Weights of a small GPT-style language model, trained from scratch on English Wikipedia: rotary positions.
Each number is 500 + 40 x the weight over its row's rms, rounded and kept within 0 to 999. Layers, rows and columns count from 0. Numbers have three digits each. The size before them is the row's rms in percent of the matrix's.

# o: layer 6 attention output (transposed), 256x256, rms 0.16, rows 54-73, columns 64-127
# v: layer 6 attention value, 256x256, rms 0.183, rows 55-74, columns 64-127
o54 090:492475487433422429530550540491545416476530468546510539501456530505625535454507470453489559458493554619470503501567519461479514484524536482528453473510488469542517434498470520491441504499500471
v55 100:550530541504549546481442439483500544518449525536492463531508485448493409516472393501466524405529497486500484504502533467513573549499512503480501457438447526488465469448486443514458483496472492
o55 098:418453451421478494470563559490457513493533516543548459436513502543514486494537496399491455498584510447447483502515534527532502492479477507533521550521544499523591523503465489504545411586490532
v56 089:536556536566504469504491540536564400524525417466439531549491482522464567545450520446485462470468469439533524502467469589464546519449486514492570522486489463503553482504535489500506471479505544
o56 090:425445421567479548423504509541475515550483543447483512560470514511489465514486467445523523497475489504414445511486522488515516450536470503536522549533489492508523518520502511472492499453560445
v57 092:459429527474440517570517520485476485482467461545445541506463536521458472507517513530527549498471468519590541550501479546534573490465468567485486525558569480396545486447479439460518588485502500
o57 095:471539480475502458539502500529509547455536468440563517526597456553577502459458509416451600488565522492507539457471431501503447471566471454562477493442512453484432505506454492509470505477553469
v58 097:488475480466445492526573505443498478553434596540518404474515474480524482473522526474497493524488503523483431512493563516475526487439475517527519451520540503481488455526489502510470576525558391
o58 096:515509511521520510629451517495493486491492506516560513438455496476490484425485533535516504437476509509486490499425445515571415483485443477494475492539475492453492546485499529581543525480515553
v59 100:464525475434470447471506492510473547501564554536471550526447499518469524505503528481486518451502511531478518535530513545524521477539551519476556539501579525539571485455477488529477543519512456
o59 101:483467527500491585533523491502538500511470501397493485534442496526485472463513507424515509500523527563535489478472518420485493466476457479513464513468446481545498564496561428541515566498506462
v60 099:437533545440472474512552470583513445451490539535486532545454497385558438482481502520494411502444451491452484419549506483532552491546501445487501480409511479507507505412531519473450508539565546
o60 096:481440505456475480486526558502493426509509551520559514518499521492429519477469570479451549500512539567455631475513556497431519561507519580526494558539564534496558487512491540512516536528398519
v61 097:477489506426514461521464537519537547508567476476456552477580571483410451513482519432478467532502461555520484459472541511451498500537527548497503480494510526474466532553548503511540463502492430
o61 096:506476468527484490501526483508481477521519503558493468499496454527518483446469461577481455417491550477561564455583489453610525410500505456541412505475510462445433523514524524484439530514501517
v62 100:553498548494550491498514468499487594514480473567534487466474585541505522530569506550494530500432521478552488422553571452518533519462442448511404427505528517521496516505442447512474559461503461
o62 096:519544493576475506526452512492487504475508515518477487517452471502430485490520440514448522475490537487478456495566477537459472537505558533527551488522466495532555521498455466510544491536459538
v63 103:440473537515453542503553534475513500575502490500562510522508501511496460476520501511506518527482502474432479461463462415598489438436475446536639432485500483543508509464450464501571503496507493
o63 100:485533554502484587567481419509482578462504531471446487534492550482555505453434474455501461460512448488524538491481493473528517513463488452565510494627487476512564473530469566463509515466484543
v64 092:463536514435494505537509532456534520539482484496497505527514519527486494501480481546486540554508525506509498498532479462465472555535467478528426556508499529519466559534434457515548547440422435
o64 091:519510510480543472471473545508500432441489543501521493485528437485488476525528484451480476542442454455584550512566512493405490441488530487486555487461458443454553473502502510430524464467506550
v65 104:546497502499519524481551517494528548481478459520502444503516558515526497512470575483453490456487513482547551485494480515450504488452440520538439475452415558429527539531482494473487539478511566
o65 101:490507541474478452508507540444543494498465448423515534499452484424534535458552557529492505534507489526468463555534495496505458480525542435482491540462613491515466504384443512456525509519399483
v66 101:522506494573489534457482453436527543446492490557539533549504502508504444435449509492488525484526502452482444525529521468463421558551564415574455456558519435399475554508483539498518480486551535
o66 103:478441421434489479570488492558460578529514498572455524502546497518477523560547466555491482506548472528537544445521457516495559465501478455501499495550429492464571451538476526515497488510495450
v67 095:521576486548444567482506535518461388470520528449490467518445490507590465499465493448493498467498511520508473489540524580583472440487504495489443543516533455489516501468562497461532462509420486
o67 098:508565543468506538451509514527534478496573497511537556505545550481550542612498558488450476545565573589504527515494450446478500509555510482568508478485482566566449488516454482555599459498515528
v68 095:446474524415500498563443537526513535456441466525516506456489486559476467394516481444544473507495491586468497470500489492510450495573482513478465475463493508505540506482524526487522466462575469
o68 093:514511500519515534504568446519432471543536485574497517533543537525582584492486462520516497477487511606518545473489521485525576513542544511496489479499574553502456552526483468509502545524520502
v69 101:548526469490541447471469508579522540417450474451553501529446485507509501507521532484513488477548537456490507522495547458492478488523508553511449526541448522468447513477487513566469535519582479
o69 100:526519480519506441534564457455546548530529427512500424497571599506465527465564514519440493517527540587563572499513457521419578492533499440463528521457514533488483486460561472469418485604504521
v70 103:549514485504557392542513497506533528499579591538528517524451564545439514514506501460416468517503491511499536422467521535466506502637400504448507544429452490558461428508512483487498460499488547
o70 103:487554466454457498492479462443492387427472414518454488490522477486551476507567506496520502543501517521506460514592492528485510434498555488479470454545488547525512570548500547480444469461495494
v71 096:408545542470565493520440492470472486466598471552535550519430487447617446488507470601461505427505531535507529453523505526469465508508529506495539526525480529459571517449494517476563484520447526
o71 091:530454469474527474535494463487542560485442516454444468465508486493500458521453501529494478463427557539464423505490523566527499550445495512554492471511504543604418524511477555545455481472552488
v72 100:474438481511486473488474515513485447520470519511520515502494418512500521464500507508550483521460543516592587514495433513510569426461529568456436518518470460510552509498463508484420503533520502
o72 097:525505515494545472454507487459511467503575547528497487449546508464528588570430520530493496498494408503435510495491485516458481458532432502560506600426493435575511479489449552495512519565493586
v73 102:422483531452548494510535544459547462474525475533515531536430434492498430533510472493500411530509524512471462562495495483522572548557473489461491514547452443494525549531502629480448495464507441
o73 104:519467444499413524442469494466479536466524560526550465469467537546507464442457535533546529478586478483526582553453513432533499469508518496528486510488439480453472476533469489463560478465518463
v74 092:485488516460548467493491535481524438512540541509485523451526466538543457454510468470427570471510521458490529462476539496502504481538485527462492482473476466527506546455451576480507517529475539